{"hidden_size": 384, "init_std_up": 0.018, "init_std_down": 0.0, "decay_shape": "linear", "batch_tokens": 65536, "max_seq_len": 256, "doc_mask": true, "max_steps": 5718}
Each number is 128 + 24 x the weight over the matrix's rms, rounded and kept within 0 to 255. Layers, rows and columns count from 0.

# layer 7 attention query, 384x384, rms 0.0535, rows 0-27, columns 144-191
[[128 105 157  98 153 140 100 161 126 105 108 147 128 133 102 141 131 129 107 133 109 152  98 124 132 152 136 140 133 102 114 130 118 157 105 125 134 127 128 158 114 134 133 153 151 134 133 121]
 [147 144 122 128 148 109 111  90 114 115 146 123 151  99 121 158 163 165 134 110 140 103 137 132 139 128 162 141 143 106 141 137 103 158 178 106 142 111 146 102 121 120 152 134 161 158 118 135]
 [128 131 122 107 147 108 144 114 135 119 151  91 102 114 164 109 126 166 103 123 140  77 140 130  99 140 132 152  79 136  99 137 130 116 136 138  95 125 174 113 125 132  93 152 138 142 144 159]
 [113 105 121 149 118 125 120  99 119 127 160  99 134 142 152 115 125 149 133 104 171  78 141 136  91 114  98 118 115 120 108 138 166 173  73 119 102 137 156  86 132 161 107 155 124 160 139 137]
 [103 114  89 142 102 141 104  99 120 134 168 121 127 158 128 117 105 119 131 116 144 106 122  96 113 107  99 163 122  99 116 164  67 147  95 141 132 146 142 116 161 170  93 147 117 128 134 115]
 [121 147 144 143 135 138 111 107 114 113  95 157 180 116 121 177 146 146 100 146 104 144 127 108 146 146 153  95 142 150 126 117 164 104 174  89 144 127 123 166  99 115 137  96 150 114 121 135]
 [127 144 134 102 149 130 144 148 111 121  99 153 171 105 127 152 154 122 101 156 105 141 142 103 115 143 147 105 106 149 118 136 158  87 197 102 125 115 144 175 112  71 122 110 134  93 143 103]
 [127 117 161 104 113 130 153 161 147 131 146 120 158 114 106 115 127 148 113 176 129 168 131 187 107 105 164 158 136 120 143 137 171  98 180 129 135 155 147 162 132 112 137 121 156 101 142 104]
 [158 137 137 149 136 107 163 128 124 147 121  97 145  76 124 114 100 155 115 121 115 129  98  78  84 172 148 152  88 119 131  92 126 137 173  99 113  77 166 131  88  83 107 149 143 111 133 135]
 [120 133 120 145 105 146 144 141  98 131 101 116 120 117 136 122 119 119  84 106 104 181 107 142 151 163 168  74  90 124 142 129 103  95 149 123 144 158  80 131 149 120 105  78 168  95 134  90]
 [108 169 104 175 181 113  90 130  98  96 129 138 148 175 122 133  99 120 189 134 183  87 133 122 123 127  76 109 140 101 186 138 105 136 121 113  77 120 136 117 120 183 138 137 152 119 152 128]
 [ 86 150 145 134 111 127 115  57  73 132 124 107 137 131 116  86 108 137 123 121 132  82  93 108 139 148 101  98  73 139 110 116 111 116  94 117 144  86 109 115 135 106 115 169 146 126 174 111]
 [113  83 154  59 111 141 133 123 123 158 134  82 106 114 119 200 107  84 137 127 154 133 151 146 126 133 167 139 149  83 127 145 144 166 111 151 115 165 163 149 153 122 131  99 115 138  83 136]
 [135 103 124 112 118 140 120 111 130 123 143  90 136 132 124 111 132 115 116 136 100 117 134 110 123 131 146 169 161 148  86  99 148 162 156 152 140 130 150 134 146 120 131 118 110  99  93 135]
 [129  70  72  75 139 123 104 143 163  94 156 130 128 104 128 196 143 132 142 128 139 134 169 179 115  73 129 191 137 139 129 124 153 156 158 146 123 143 157 143 167  82  99 118  88 118  77 167]
 [ 90 127 147 145 167 105 121 116 118 134  86 133 112 163 116 146  85 126 168 120 175 125 125 138 124 152 108 185 109 107 175 122  76 187  87 147  52 148  86 160 127 136 124 171 110 137 133 136]
 [147 117 146  74 133 141 137 122 135 121 112 119 101 129 126 155 167 109 147 124 120 127 133 115 105 152 122 120 116 120 115 114 159 140 112 148 125 113 148 128 101 106 103 109 122 114 132 123]
 [132 154 123 128 112 120 146 130 143 154 147 126 156 126 139 104 109 103 166 114 128 127 136  97 128 114 142 121 130 172 154 176 127 116 145 123 166 111 134 137 155 140 114 145 132 116 138 121]
 [154 103 117 135 133 119 155 146 130 119 128 123 116 106 137 158 117 121 109  93 122 109 141 158 135 124 145 148 135 133 132 139 119 104 150 126 138 142 154  94 145  91 136 166 134 168 132 137]
 [132 111 145 125 133 127 177 131 151 140 141 167 108 109 132 119 140 146 101 150  72 111 128 126 128 137 126 115  91 121  93  99 103 124 150 138 114 118 136 128 142 123 136 153 115 136 122 151]
 [123  80 101 111 113 124 104 128 134 141 149 103 112 126 155 118 149 164 155  89 135 116 111 133 122 140 179 172 118 117 117 149 140 124 120 106  72 126 151 112  94 151 129 173 134 142 109 130]
 [134 112  86 149 120 125 118  87 142 125 129 111 127 157 119 126 124 149 131  94 139  77 104 108 133  89  91 146 134 110  86 130 111 158  88 121 128 106 152 107 138 163 121 123  88 149 134 147]
 [132 126  85 129 116 132 117  92 138 120 116 137 122 135 110 127 101 152 105  89 100 116 104 102 136  97 156 128 144 126 122 134  97 120 111 132 149 145 141 106 153 147 143 122  98 133 105 107]
 [147 124  73 102  88 155  94 134 149 130 119 134 158  84 135 106 156 145 113 130 114 118  90 103 130 124 130 147 102 126 113  96 129 157 142 148 149 177 142  73 133  95  78  95  97 110  99 112]
 [114  81 132 100 120 178 153 118 128 120 103 156  21 189 111 177 135 137 107 115 108 171 141 197 101 135 132 136 131 166 116 128 155 108  85 129 146 169  90  98 152  89 160 107 171 120 125 130]
 [120 111 125 123 127 113 128  93 120 101 138 108 123 111  89  96 113 127  95 120 122 134  89 144 120 138 175 138 105 134 145 105 113 159 127 107 139  88 125 127 135 110 170 167 143 141  87 135]
 [128 109 136 160 132 147 157 143 160 140 123 100 151 105 157 130 135 118 125 149 178 130 135  98 101 106 153 161 140  76 129 118 135 170 170 172 106 171 149 150 101 149  67  98 108 102 104 154]
 [188 154 123 107 104 122 134 150 135 130 131 131 143 116 105  90 133 143  92 155 102 145 138  87 154 124 132 118 162 123 146 123 137 134 166 100 169 146 131  96 114 153 138 109 147 147 105 113]]